Part of a small language model's weights.
Size: width 64, 1 head of 64, MLP 256 ReLU, vocabulary 8192, 1.03M parameters.
Architecture: biases, tied embeddings.
Training: a variant of Muon for these matrices, 97M tokens, 11882 steps.
Each number is 128 + 24 x the weight over its row's rms, rounded and kept within 0 to 255. Layers, rows and columns count from 0. The size above them is the row's rms in percent of the matrix's.

# layer 3 MLP down (transposed), 256x64, rms 0.121, rows 18-70, columns 0-63
size [151 120 129  98  95 103 101  93  88 126  89 112  90 115  87 110  83  87  86 116  99 102  84 130 120 111  93 108  95  93 104 114 106 113 106 110  89  95  71 117 102  70 112 118 143  88  84  92 107 123  76  98  89]
[[108 122 115 156 149 123 158 125 149 125 138 108 151 166  74 145 168 119 107 160  87 148  75 124 142 127 122 115 146 121 139 133 162 137 108 148 133  83 124 122 165 124 144  68 131 102 144 118  86 120 135 104 184 113 119 121 112 117 142 156 129 110 110 154]
 [106 146 124 165 106 123 103 176 133 108 113 133 139  95 165  92 145 127 121 118 129 113 146 168 127 114 132  87 116 147 132 119 119 119 126  99 143  97 119 123 125 130 185 109 114 163 118  77 166 177 123 148  74 155 135  94 137  99 135 115 139 153 131 155]
 [126 140 144  97 122 137 166 110 112  69 118 117 146 135 146 127 108 143 155 154 143 108 151 146 115 155 107 122 109 125 152 184  93 107 125 136 105 140 163 128  89  99 117  77 114  90 156 158 146 131 122 130 142 155 133 114 151 169 132 108 129 163  90  96]
 [ 78  80 119 145 138 130 155 139 101 153 119  93 111 182 135 129 139 128 112 110 144 157 161 112 102 123 151 129  85 125 109  83 154 140 125 157 142 130 130 121 152 149 181 126 138 128 163 129 135 179  93 108  91 119 145 125 126 132 108 100 135 166 123 105]
 [141 167 152 147 100 105 177 131 113 103 145 174 108 145 134 122 117 134  92  91 122 164 111 114 147 137  97  91 113 146 129 113 125 122 151 129 125  75 121 149  93 132 137 120 112  84 118  82 140  89 137 123 131 133 108 152 175 128 156 167 118 143 160 137]
 [131 138  75 165  79 134 166 143 134 148 151 145 120 131 153  92  96 139 110 170 151 132 119 115 134 122 136 143 110 121 130 110 156 142  92 104 133 158 137  99 122 110 129 129  76 114 137 152 109 106 164 117 137  98 166 123 150 100 191 130 108 104 121 149]
 [ 80  93 153 155 169 146 113 120 122 115 104 113 180 129 172  75 136 134 171 117 136 101 139 133 137 113 161 118 120 163 120 119 143 154 147  72 102 100 143 137 130 146 107 125 147 146 101 132 142 113 111 139 141 125 149 167 116 129  87  93 106 138 107 131]
 [138 115 117 110 113 104 133 137 110 115 140  91  94 132  88 100 106 140 153 151 141 114  89 185 103 120 136 171 161 145 125 113 123 135 146 157 161 128  93 132 138 163 166 103 143 136 110 128 146 119 149  89 116  93 152 106 170  73 143 134 125 159 142 121]
 [148 102 128  91 102 134 124 177 153 110 133 103 112 109 109 140 123 152 110  92 163 116 115 136 114 101 122  90 142 147 133 116 144 150 165 137 130 123 139 140 139 113 161  83 123 140 156 109  61 167 165 120  93 160 107 122 143 141 150 129 150 170 104 107]
 [116 142 112 116 143 144  94 121  99  77 103 116 176 147  97 131 139 102 119 126 100 127 118 146 168 102 170 129 148 144 128 107 124 176 152 136 135 140  93 152 118 121 125  83 108 141 141 147  89 127 124 114 120 120 107 132 129 122 134 185 134 115 114 199]
 [ 99 117 149 120 109 156 101 139  96 135 114 177 132 125 147  85 145 121 111 142 119 126 143 128 155 141 115 126 124 106 141 115 196 110 120 110 102 147 180  80 119 123 116 120 105 107  94 150 184 136 101 159 147 144 123 107 156 112 110 118 163 157 125 103]
 [126 117 171 140 117 128 123 107 147 109  88  99 116 128  77 102 145  96 107 129 165 157  99 111 125 148 158 148  95 109 153  80 128 121 150 162 127 134 149 103 139 114 156  99 162 103 160 150 103 147 130 159 138 114 179 116 165 126 134 146 130 150 104 106]
 [117 118 131 103 138 178 109 161 156  58 128 151 127 107 138 149 107 158 126 139  86 133 138 151  99 125 123 147 121 126 133 154 112 130 125 159 128 121 133 145  94 126 151 132 195 119  86 154 104  83 126 112 119 134 142 133 150 152 133 128  70 114 103 120]
 [ 89 147 155 105  87 160  80 110 155  87 131 127  97 140 123 167 111 110 114 142 112 109 102 126 156 111 115 100 164 122 167 128 112 163 130 113 109 146 145 144 175 123  94 126  86 151 132 131 149 130 112  94 115 155 121 149 159 154 114 145 170 139 124 147]
 [124 145 125 130 121 114 143 160 137 131 110 155 137 131  85  94 139 146 172 149 126  96 129  87 153 183 122 109  96 153 112 128  73 121 147 140  82 129 140 147 173 149 106 128 133  72 115 146 170 101 131 132 141 143  98 133 107 120 147 148 128 156 126  98]
 [125 133 127 181 136 116 104 124 120 129  94 150 141  72 165 128 111 117 144  93 157 130 162 137 175 138 102 109 102 157 104 116 154  82 100 114 120 158 111 130 142 157 121 146 165 152 107  84 126 140 131 157  94 149 165 112 132 129 136  95 112 101 129 119]
 [ 75 154 136  75 109 143 126 132 125  97 133 144 141 144 136 153 109  92  91 129 125  84 163 161 141 142 126 101 135 117 142 130 103 123 138 111 114 135 129 141 116  98 102 137 113 108  92 181 132 102 137 155 180 129 143 154  98 138  95 176 142 157 143 141]
 [176 145 135 146 107 142 109 134 103 130  80 141 132 106 170 163 160 111 149 116 139 109 136 110 110 116  96 122 138 138 148 127 107  94  94  82 109 111 143  96 117 119 101 173 119 125 163  71 174 152 147 118 151 143 160 146 157 144 128 129 117 115 144 112]
 [139 170 168 166 100 140 147 133 131 166 123 141  92 115 170 141 133 120  98  82 129  88 159 110 113 117 146 122 170 151 131 154  96 146 122 126 107 100 125  84 171 123 163 110 129 103  95  97 146 132 116 117  88 146 107 156 132 119 158 126 136 133 113 113]
 [129 136 158 109 107 166 148  97 126  96  79 134 136 149 124 139 158  84  79  91 118 124 116 120 164 152 139 157 100 142 173 153 117 140 132 143 130 136 125 141 158 148 102 104 124 117 128  84 159 146 134 153  94 135 152  96  96 130  86 144 139 138 108 156]
 [123 105 145 137 135 117 151 122  91 147 141 108 123 102 150 124 125 138  94 116 145 117 141 161 132 154 191 145  88 101 120 148 119 133 102  68 150 151 109 129 134  86  93 151 161 143  86 118 166 159 116 109 158  92 164 122 150 141 110 123 144 147 124 116]
 [153 133 131 106 117 136 150  53 134 100  95 114 155 134  86 131  85 158 119 174 144 126 115 104 115 131 156 121 120  84 140  94 133 155 119 112 148 143 151 156 109 115 121 151 109 139 133 112 102 115 186 119 117 119 176 142 129 127 116 132 119 161 163 133]
 [112 111  90 145 116 130 158  97  89 123  53 138 150 124 116 114 167 157 107 170 125 156 108 161 123 139  99 152 123 130 125 106 130 145 112 133 133 174 146 135  95 120 112  95 149 114  90 159 150 137 108 114 162 118 175 118 146 135 119 107 157 123 145 141]
 [184 141  84 157 142 133 127 157 126 156  99  96 146 113  81 141 155 125 121 156 127 147 151 116  85 132 148 145 100 111  97 110 125  82  91 142 120 129 129  92 147 155 124 114 118 125 138  96 150 146 149 165 129 139 102 142 144  88 144 126 108 161 150  91]
 [121 120 166 114 126 163  79 125 169 124 146 129 116 137  92 134  88 139 121 147 166 133 126  89 106 156 107 124 117 111 185 121 150 149 156 130 160 135 146 147 137 102 125 100 100 135 183 129  87 119 145 113 119  85 110 152 115 120  82 137 115 143 147 117]
 [153 108 150 144 150 109  80 122 110 134 106 112 110 120 185  99 145 140 131 121 129 131 167 124 159 118  96 148 148 142 136 157 138  81 152  70 153 141 126  99  58 154 157 174 146 138 115 104 132 100 117 121 125 116 121 136 135 141 135 121 111 112 152 117]
 [160  92 114  70  95 135 154 149 142 125  92 155 158 156 147 116 137 103 152 145 127 150 131 143 111  85  94 114 131 117 134  85  99 122  96 126 144 112 113 125 150 119 160  97  81 153 121 158 126 104 120 133 147 131  81 175 132 156 154 153 126 129 140 126]
 [124 139 119 162  76 170 123  74 100 167  99 112 134 143 147 148 134 132 118 109 114 152 157 131 151 121 150 108 140 143 139 147  82 136 145 116 106 115 121 148 100 160 172 156 145 105 103 101 124 130 147 158 120  86 125  89  98 177 154 125 122 131 115 134]
 [101 121 148 102 135 138 179 140  93  87 110 154 154 143  71 133 111  86 141 112 106 132  97 137 111 144  98  97 158 165 149 114 111 117 109 101 163 139 121 113 106 108 148 138 166 111 129 157  91 132 125 163 138 109 135 109 152 127 121 164 142 148 161 151]
 [115 148 175 151 100 126 137 154 145 147 116 173 162 175 118 138 129  70 145 171 130 149 120  87 139  85 131 148 144  95 155  94 129 124 136  99 133 111 142 133 115 122 131 129 140 143 115 111 136  63 122 157 126 129  95 126 150 132 106 114 119 109 108  89]
 [137 144 131 123 138 134 132 114 146 110 149 118  85 124  91 182 119 163 121  90 121 108 142 149 128 167  96 138 122 113  83 143 106 128 111 147 108 143 107 139 120 153 124 113 145 126 124 137 140 162 123  95 124 104  81 191  93  85 162 124 173 145 137 143]
 [155 117 127 133 110  73 181 150 140 111 116 111 129 145 163 132 148  87 137 127 169 132 136  93 100 139 143 124 101  63 117 159 149 102 137 132 116 117 148  93 114 105 111 127 153 118 172 130  97 165 125 131 139 144 108 144 117 132 168 111 153  92 151 122]
 [100 133  90 129 130 122 134  91 120 146  99 102 142 116 104  93 136 140 134 124 143 132 100 130 133 121 172 100 175 143 133  92 166 134 156  95 167  98 121 127 136 147 161 152 191 149 122 113 161 141 134 135 142 132 113  75 145 108 158  84 111 115 134 131]
 [ 65 129 202  94 179 161 104 149 128 137 137 105 160 106 127 110 118 134 123 130 119 128 147 133 135 106  86 132 100 159 148 136 118 126 116 146 113 105 164 140 111 116 142 131 137 150 113 124 110 129 114 132 117 165  87 143 112  98  96 131 167 166 148 120]
 [164 141 118 171 113 146 154 117 130  89 163 150 125 169 142 121 123 108 120 152 119 122  93 124  84 148 155 138  83 121 109 140 108 107 176 126 108 142 115 123  98 150 139 131 171 154 145 159 131 143 118 164 129 131 123 124  90  93 143 112 138 112  68 104]
 [115 139  69 147 118 126 147 109  96 145 121 116 139 120 144 106 175 103 125 124 127 142 105 150 130 145 145 147  94  90 142 117 127 139 123 111 113 131 129 191 147 119 109 101 148  88 140 116 146 129 130 121 141 137 135 100  67 152 111 153 170 121 194 136]
 [112 119  71 186 134 126 109 112 135 139 100 170 105 105 127 128 116 125 113 150 143 133 115 145 118 127 146 175  90 117 126 106 151 114  80  76  85 112 144 118 131 126 124 175 124 127 144 150 178 145 122 158 146 146 140 166 136 125 137  91 124 134 110 112]
 [140 119 141 160 139 119 132  99 166 138 122 136 135 187 142 144 134 171 147 119 168 131 102 118 119  91 129 107 152 116  86 137 127 130 128 148 120 142 114 139  73 112 162 144 118 118 106 161 110 108  70 113  99 148 103 165 140 140 108 174 101 112  99 126]
 [102 149 197 129  95 121 118 100 107 135 115 118 108 122 126 133 111 145 140 141 145  94  92 130 107 181  95 123 101 182 117 109  84 123 117  98 160 140 129 163 158 135 111 139 112 121 110 143 154 139 165 128 134 171 131  97 102  92 119 128 142 148 129 151]
 [110 128 120 138 149 128 117 164 151 171 137 176 139 114 166 125 127 144 122 142 180 124 123 106 117 107 133  93 106  99 154 128 125 123 139  65 145 168 124  95 112 126 107 118 111 159 121 142 112 186 111 110  94 131 110 135 156  98 102 136 109 165 117 157]
 [201 142 147 143 160 123 100 116 135 116  88 116 112 107  92  93 136 163 147 116 108 148 140 124 124 128 130 164 105 123 133  94 128 125 100 109 135 157 158 117 129 118  71 118 134 130 178 164 130  99 122 134 140 148 139 130  87 110 161 127 135  99 119 171]
 [134 122 160 150 132 113 108 125 117 146 117 110 132 124  97  81 158 178 143 117 166  95 139 111 118 129 103 127 139 107 110 164 141 118  91 101 147 116 162 147 135  98 113 144 133  91 109 165 205 105 113 143 162 127 146 107 165 157 113 115 119 126 119 110]
 [142 119 133 145 100 153 117 111 162  96 111 114 121 167 133 152 170 149  91 143  79 133  85 146  84 112 136  87 150 134 101 134 117 169 183 134 152 144 128 129 130 103 123 118  95 100 157 140 108 159 138 134 134 138 120 148 137  88 107 165 142 110 127 105]
 [130 111 154 103 135 166 105 154 143 132 136 167 136  99 127 144 158  89  93  75 140 133 171 156 140 128 149 149 107 111  88 141 171 108 110 100 101  91 116 103 115 143  99 150 133  84 127 121 140 128 118 161 159  93 109 149 146 155 126 138 105 137 150 150]
 [117 145 192 103 144 161 153 106 149 111 134 141  98 115 128  98 124 118 122  97 152 113 140  91 141 135 154 158 107  91 133 134 125 111 116 146 141  97 116 114 130 141 159 152 109 104 172 116 198 142 109 149 106  88 104 104 164 145 102 121 124 109 136 141]
 [113 139  99 151 108 117 112 118 124 132 128 115 134 196 143 104 125 129 161 107  98 100 122 163 147 107 142 124 145 175 149  67  91 180 151 130 156  99 121 138 127 136 140 108 153 147 137 116 101 122 131 122  88 140 148 147 139 102 156 157 131  99  90 122]
 [114 104 131  89 141 136 147 120 128  86 112 137 114 184 142  87 123 139 119 121 153 146 157 160 134 132 153 109 112 119 132 106 121 169 158 113 157 168 144  96 106 123 107 141 114  94 117  79  91 147 133 109 119 148 100 122 146  91 163 159 149 173 126 110]
 [130 108  79  92 137 125 138 151 129  79 121 120 147 151 143 157 127 157 118  83 129 104 157 175 163 118 152 146 149 166 142  93 173 127 115 145 101 137 153  80 104 126 140 115 114 137 165  97 105 111 103 115 107 128 107 103 124 124 149 168 150 120 124 125]
 [115 134 123  76 148 101 147  91 141 103 114 130 128 115 115  93 131 137 134 121 129 111 169 174 127 121 133 133 155 142 145 167 101 104 133 179 136  89 115 151 171 128 113  96 151 109  73 110 147 125 142 190 113 127 120 102 114 125 145 143 129 147 133  92]
 [106 157 156 123 117 129 148 170 150 143  99 118 101 143 121 148  87 129  99 110  92 112 138 132 144 125 126 125 147 127 115 185 131 120 197 100 112 122 114 149 131 115 135 143 115 149 126 100 132 152 149 137  64 121 156 126  87  95 132 103 167 114 119 164]
 [ 83 147 158 123 106 123 139 115 134 154 152  85 125 191  69 184  94 131 142 104 131  81 164 112  94 154 142 101 134 146 120 119  93 113 122 105 142 139 132 142 160 119 137 113 112  99  85 132 157 115 130 123 128 136 133 121 141 140 147 128 137 149 117 149]
 [137  96 104  79 117 135 129 172 172 104 121 161 140  98 107 174 136 102 172 128 175 129  98  91  92 145 169 112 159 137 108 113  81 131  94 122 141 135 112 169 141 142  90 141 154 139 133 142 123 128 146 142 144 115 126 120 115 103 129 117 124 145 107 129]
 [109 120 107 130 105 115 152 141 135  92 127 108 119 162 131 120 163 100 124 135 165 119 143 145 146 111  97  86 141 173 114 166 119 111 128 119 145 142  91  98 143 120 181 148 145 121 132 117 192  83 124 127  89 156 103 148 128 110 166 136  91 116 129 124]]
# layer 3 MLP up, 256x64, rms 0.243, rows 19-70, columns 0-63
size [107 115 105  99  98 108  92 110 110  94 114 100 105  95  92  99  86  88 117  99 100  88 102 111 105 102  98  97 103 109 107 105 102 102 104  97  98  90 110 111  91 104 105 115  88  87  90 107 106  90  92  93]
[[169 158 129  83  94 119 135 135 117  94 120 121 123 108 181 156 129 107 167 125 149 111 148 151 146 155 156 121 144 154 142 125 165 120 122 123 147  95 150 133 125  45 131 139 131  96 130 133 152 123 112 104  68 121 106 158 130 141 120 120 131 142 116 115]
 [ 83 136 172 117 175 120 142  96 135 102 132 147 124 169 120 122 103 137 123 140 126 142 138 126 154 158 121 110 141 171 149 185 124 118 145 126 109 139 154 137 120 103 108  74 145  72 119 124 148 141 114 126 147  82 166 104 126 127  97 121 102 148  98 117]
 [154  99 129 130  91 105 125 189 152 136 112 135 161 132 129 143 150 155 143 136 115 137 109  71 167 142 122 129  99  93 124 106 119  67 111 171 117 133 126 134 135 132 133  92 146 128 132 140 132 125 132 125 124 132 114 134 147 107 105 185 138 172 135  77]
 [102 180 165 124  95 123 138 116 112 109 114 115 131 165 122 123 142 103 131 141 117 114 161 114 137 130  89 126 153 182 154  90 165  97 133 128 119  95 114 145 117 106 146 131 107 116  81  97 137 171 137 177  88 136 129 140 121 120 167 133 117 132  95 152]
 [125 149 160 177 104 129 134 138  66 154 121 147 112  78 109 134 123 107 168 131 142 142 105 116 122 136 140 110 114 150 134 140 115 123 148  98 162 116 185 114 173 149 107 109 128 161 136 144 136 147 143 149 109  81 118 122  68 118 106 116 117 141 129 109]
 [ 88 116 139 132 139 146 120 125 121 132 173  81 166 160 137 112 139 151 136 118  78  84 142 105 129 109 103 114 156 155 139 147 140 118 118 116 140  93 207 131 115 103 100 110 155 138 167 136 151 119 124 126 128 136 124 135 144 119  68 123 115 143 107 144]
 [125 145 136 117  95 138 107 168  96 129 110 132 139 104 140 141 120 128 123 123 149  94 107 108 166 130 118  92 163 171  97 146 185 171 114  91 124 139 130 121 185 103 157 120 151 120 160 128 113  98 125 113 161 154 112  99 106 133 109 175 125 124 124 101]
 [121 168 150 140 106 116 131 115 129 128 101 151 113 195 117 117 132 162 107 130 126 139 113 139 143 124  92 111 169 169 146 122  99 152 156 154 172  73 157 134 150 104 114 117 112 112 125 135 129 130 126  94  94 106 155 150 138 148  86  96 119  99 123 158]
 [144  97 145 117 107 139  89  76 144 165 184 144  81 124 101 177 130 156 125 162 130 144 150 145 104 118 111 103 120 162 148 129  87 155 136 146 163 135 150 114 137  81 145 127 118 138 108 135 116 115 144 128 109  87 100 140 105 118 105 155 126 139 107 135]
 [120 152 116  98  97 132 156 106 109 121 150 147 127 123 108 109 110 127 126 147 137 101  98 172 139  93  80 167 119 118 174 126 127 102 117 107 128 138 128 203 162 140 117 142 147 108 109 149 110 134 157 155 118 158 103  93 170 123  92 120 129  99 127 145]
 [147 141 117 110 129 112 142 110 152 135 124  90  67  99 155 117 132 111 107 162 115  83 122 158 114 110 139 136 128 148 128 154 118 133 115 151 117 121 170 103 143  97 149 118 169 119 126  98 132 165 127 130 105 105 180 127 174 163 104 106 110 171 117 164]
 [124 116 163 120 146 159 149 155  96 151  98 119 106 124  96 112 152 120 154  92 167 135 129 171 168 119 131 173 133 168 101 108 105 133 117  90 128 135 126 159 134 131 126 139 156 151  57 108  98 140  91 125 130  97 136 159 113 137 122 129 106 154 121 114]
 [137 136 112 113 141 109 142  84 160 170 113 116 118 154 148 137 100 121 143 164 108  77 154 117 101 110  93 119 101 141 168 122 103 139  93 139 145 180 162 130 154  83 123 134 111  89 129 100 147 124 122 154 144  88 134 114 111 157 129 141 167 144 142 119]
 [121 117 164 115 151 128  97 122 139 156 131 108 129 139 180 160 119  87 103 123 141 162 126 155 106  67 138 148 157 100 155 145 169 113 105 141 155 105  99  98 129  93 181 115 135 153 149 112 123 147 119  85 133 104 147 113 126 148 105 127 141 100 120 113]
 [172 143 115 102 146 142 125 133 122 178 125 133 106 146 119 132 150 112 125 137 136 116  95 127 139 107 121 134 151 104 100 132 138 112 104 128  92 118 144 132 179 156  77 107 121 142 145 104 136 182 156 119 178 114 131 137  65 171 119 127 150 108  93 108]
 [143 106 144 145 143 144 163 149 110 140 107 120 100  59 138 138  88 102 146 171 148 172 100  98 112 105 114 160 143 160 124 115 118 141  90 135 109 128 156 141 144 119 117 115 141 116 146 150 125 117 127 116 113 103 174 100 100 154 187 116 119 114 113 151]
 [124 141 150 132 148  85 116 137 137 157 132 122 124 146 111 103 133 113 121 140 151 179 177 121 115 128 130 172 128 176 155 128 124  95 135 134 182 126  76 129 128  84 165 117  92 100 105 148 116 143 105 136 145 159  97 122 124  95  82 108 118 132 123 146]
 [125 122 116  84 119 125 101 124 155 139 170  85 159 152 124 152 132 153 129 166 119 143  88 119 129 113 116 112 109 106 139 102 110 167 105 147 117 134 136 159 110 127 109 175 163 129 154 135 123 135 175 154 133 107 144 137  78 138  82  94 139 154 132  86]
 [ 98 170 121 143 134 128 120 159 138 165 136 126 131 117 128 129 101 147 153 176 137  74 126  81 130  77 118 119 108 148 111 127 143 143 127 100 158 100 133 125 140  93 148 150 129 124 138 160 128  86 128 113 130 102 117 138 115 190 112  95  78 136 125 162]
 [119 166 125 121 143 108 129 131 180  87 128 172 119 125 122 110 154 116 158 164 109 134 153 110 171 122  88 148 155 102 132 116 113 114 137 113 126 156 134 171 111 147 138 125  96  82 156  85 102  66 143 122 110 120 127 107 138 143 121 132 125  89 152 132]
 [139 127 169 128  95 129 114 117 164 113 167 110 128 156 139 111 140 117 166 132 104 129 151  80 122 140 133 129 145 126 124 144 117 119 168  97 130 108 126 181 131 111 105 145 105 123 146  68 144 140 162 123 118 173 116 106  50 120 136 134 138 138 119 100]
 [158 113 146 147 118 120 144 116  99 121 113 157 134 157 171 120 135 150 147 170 139 114 126 108 129 126 128 103 127 159 132 126 144 118 118 183  61 127 113 119 115 130 138 121 162 131 188 108 114 124 156 130  66 125  86 112 109 135 176 148 116 130 113  99]
 [ 95 131 129 105 127 119 140 120 133  93 135 138 133 144 131  91 122 121 170 137 148 144 134  75 152 116 132 149  83 132 109  88 112 116 133 154 138 123 131  91 135  89 134 123 150 124 149 100 177 125 117 177 184 112 119 137 106 134  85 138 125 188 157 135]
 [ 95 150 168  72 107 175  86 144 132 143 119  98 111 100 124 135 112 137 119 119 140 112 117 145 172 130 156 119 178 148  88 119 138 118  98 126  96 112 126 134 129 114 155  92 158 159 123 171 130 111 140 150  94  95 116 129 109 131 122 173 128 113 141 151]
 [160 136 152 145 110 132 131 193 127 112 109 101 102  93  97 144 111 143  91 128 155 123 146  98 115 163 125 152 122 134 110 174  84 160 138 151 108 105 166 152 116 144 119 131  84 120 133 135 120 104 159 101 126 119 165 147  99 116 121 173 124 131  96 117]
 [128 137 134 117 142  94 116 157 142 137 158 142 121 144  66 148 151  98 145 142 143 137 142 107 124 167 103 136 143 159  90 148 165 139  76 113 120 136 130 134 111 116 104 125 168 124 118 129 123 116 102 108  97 101 138  81 136 168  90 112 165 178 107 134]
 [129 106 113 114 144 138 159 106 101 126 113 194 110 109 110 110  97 123 166 123 143 131 106 102 137 143 129 155 130 112 114 171 126 150 146 134 127 112 126 121 139 123 141 114 121 108 144 140 179  74 161 100  80 143 124 173 120 153 104 100 180 115 109 144]
 [146 145 157  98 144 160  69 133 151 149 165 131 117 135 147 140 122 168  95  87 103 112 139 125 133 130 139 147 127  90  91 144 135 144 140 162 132 122 182 152 146 116  94 127  88 119 137  97 103 136 144 126 118 128 126 170 113  95  75 102 126 143 128 112]
 [163 119  79 119 125 139 132 161 153 112 134 127  46  70 136 174 142 142 161 119 103 125 144 162 139 123 132 167 112 120  89 120 113 132 123 123 129 103 150 135 176 107 147 145 131 133 118 121 125 134 142  93 113 106 125  88 136 147 126 125 153 161 114 121]
 [122 152 127 112 177 151 177 115  91 157 134 112  92 122 128 118 101 133 167  83 134 101 142 132 122 174 101 126 138 126  99 142 123 134 130 161 129 125 140 162 140 124 129 169 149 133  77 120 104 121 116 111 129  82 144 163  91 129 129 134 115 159  81 105]
 [151 175 142 135 115 137  93 123 166 131 136 146  74 103 132  81 119 142 138 137 173 111 148  96 117 128 134 140  40 152 137 105 117 105 159 124 156 137 138  96 150 129 102 127 150 116 111 147 115 123 122 145 139 149 134 116 128 119 106 134 147 174 101 142]
 [135 158 118 153 107 109 109 133 141  98  89 157 131 117 143 161 127  72 148 149 149  97 105  91 140  99 113 134 114 146 100 164 121 119 132 158 131 143 140 126 197  99 112 166 140 133 150 140 131 132 133 150 121  82  90 170 101 115  94 125 133 147 118 131]
 [103 159 119 156 166 123 108 164  96 126 134  85  93 177  96 101  95  96 103 126 125 131 111 166 151 126 154 122 113 122 130 125 127 130 152 109  84 155 174  96 151 117 141 122 159 110 112 142 124 135 132 103 116 140 126 143 138 122 162 128 169 173 122  91]
 [130 128 139 139 142  99 135 135 101  99 133  79  77 154  93  83 111 117 153 162 107  88 112 120 102 119 137 125 172 106 153 151 112 143 114 135 129 128 135 110 141 122 170 139  97  97 125 146 150 154 133 148 148 144 171 103 124 141 149 134 161 147  69 144]
 [118 153 131  98  89 148 109 112 113 113 124 103  94 120 139  62 146 116  89 120 157 110 154 156 155 179 143 152 134 158 158 146 117 128 120 105 150 119 142 175 137 139  87 117 148 123 140  70 143 134 148 162 140 123 131 104 100 145  98 129 123 133 152 115]
 [165 104 162 114 143 110 113 120  80 132 111 150  95 135 116 135 159 137 113 109 131 149 173  86 113 137 129 129 133 156 159 147 149 152  98 147 128 134  95 143 135 156  86 106  97 105 148  99 150 132 145  78 118 103 168 123 164 130 143 147 142 117  76 119]
 [ 93 138 144 123 145 149 145 170 147 146 110 125 100 144 127 108 159 141 108 131  93  73  96 162 140 148 139 122 111 140 104 140 125 160 169 149 127 102 108 170 162 102 135 151 128 123 136 159 169 109 116 113 115 141 145  90  87  98  81 109 129 122  93 119]
 [121 115 169 117  96  83 120 139 161 138 152 143 145 123 137 129  89 125 150 160 128 118 105 107 135 125 111 162 122 131 129 120 126 114 159  96  88 133 147 112 109 145 165 162 141 146  87 144  95 127 123 167 105 189 138 125  81 113  89 127 120 142 165  99]
 [119 148 148 109 105 119 176 123 144 138 135 104 101 134 123 108 128 124 110 147 105 166  89 131 120 106 110 114 150 174 135 150 138 109 110 148 127 153 171 161 139 113 167 179 144 121 128 168 113 110 134 102 120 112  94 166 147  86 126  98 147 104  80 108]
 [ 96 131 141 102 120 163 144 114 107 154 126 114 161 159  88 122 183 120  99 149 115 115 122 112 151 142 119 109 128 142 110  71 145 110 153 147 126 153 101 177 111 137 168 102 148 138  88 134 172 101 135 145 129 108  92 118 115 124 168 113 133 144 126  92]
 [ 80 140 147 155 112  79  81 145 163 117 168  73 169 149 109 126 109 119 112 106 110 186 118 117 172 150 109 118 120 119 113 151 116 113 132 140 120 132 135 112 136 137 127 148 113 120 127 105  95 122 109 181 115 133  98 128 124 166 116 132 155 150 145 120]
 [109  71 102  80 155 148 182 141 148 119 136 129  99 172 100  87 128 111 144 126 142 165 129 128  86 137 115 158 119 117 116 119 164 122 120 100 140 124  97 134 142 128 133  91 147 114 141 162 167  99 162  94 117 158 123 123 143 133 143 123 119 149 127  96]
 [126 130 108 151 141  82 176  91 119 152  86  90 135 138 130 162 147 134 134 139 111 121 104 112  87 121  99 151 152 126 156 103 112 146 132 128 129 177 171 113 170  96 126 136 141 115 133 119  96 105 152  91 107 148 169 169  99 136 115 140 112 122 115 110]
 [117 147 121 104 166 140 123 147 169 110 117 100 132 148 107 103 114 126 122 110 210 154 153 134 135 147 124 128 117 124 135 148 123 113 153 136 181 118 133  69 156 106 127 151 104 132 147 117 166  99 122 169 105  75 109 120 124 126  99 130 117 126 131  99]
 [ 97 183 136 118 114 139 122 150 157 161 136  94 165 148 116 129 127  99 136 130 143 110 173 130 141 103 140 177  82 165 112 105 157 144 107 106 147 111 109 167 132 113 142 110  85  85 116 106 149 100 118 151  89 165 125 126 142 127 130 107 118 114 109 126]
 [136 146 143 107  62  93 132 100 150 163 115 107 147  91 124 141 159 129 145 164 135  88 125 105 122 163 126 108 193 146 116 138 118 137 128  96 103 139 139 116 151 123 123 104  90 141 130  79 141 116 163 112 156 169 120 124 110 147 108 116 144 133 155 123]
 [105  75 152 128  90 184 102 116 184 147 142 123 128 173 123 131 151 179 134 166 102 127 123 122 118 126 129 139 151 100 131 131 111 142 133  94 112 127 170 125 124 128 128  86 142  83 102 161 122 133 157 119 108 119 163 116 107 125 100 129  91 130 124 132]
 [160 103 146 121 156 103 153 104 118 127 107 122 169 115 103 124 141 142 107 131 156 112 125 163 173 132 163 115 143 114 130 133 136  89 136 151 145  92 133  86 167 115 135  80 118  95 102 129 170 122 114 152 144 126 151 146  86  94  93 167 140 147 149 113]
 [ 79  81 128 103 125 162 153 139 111 161 131 131 112 118 171 136 138 132  99 158 169 119 115  78 155 145  82 146 127 101 107  88 121  96 172 146 107 142 137 139 136 125 104 117 126 141 142 176  87 154 141 111 115 144 142 109 119 125 104 135 145 144 153 118]
 [157  81 118 140 124 138 112 108 135 105 136 117 141 108 172 105 183 121 104 142 161 171 111 141 129  68  82 144 151  87 150 102 175 142  91 120 121 119 146 112 104 126 134 124 123 145 140 120 130 134 160 120 127 154 133 137  97 130 129 165 107 156 100 109]
 [105 132 181  93 111 165 131 137 129  90 106 139 121 128 141  98 184 129 141  97 186 117 143 109 129 117 150 126 122  96 134 153 149  88 119 162 100  99 117 139 134 111 134 167 159 114 115 114 155  98 101  90 152 113 140 138 118 144 121 164 135  99 148 116]
 [116 141 167 105 139 155 129 121  81 181 172 125 105 169 131 166 116 127 129 117  89 147  88 132  89  97 154 157 126 100 128  92 125 124 142 165 109 157 152 120 127 125  97 120 105 146 147 118 109 163 153 137 116  92 150 112 143 134  84 146 128 137 136 113]]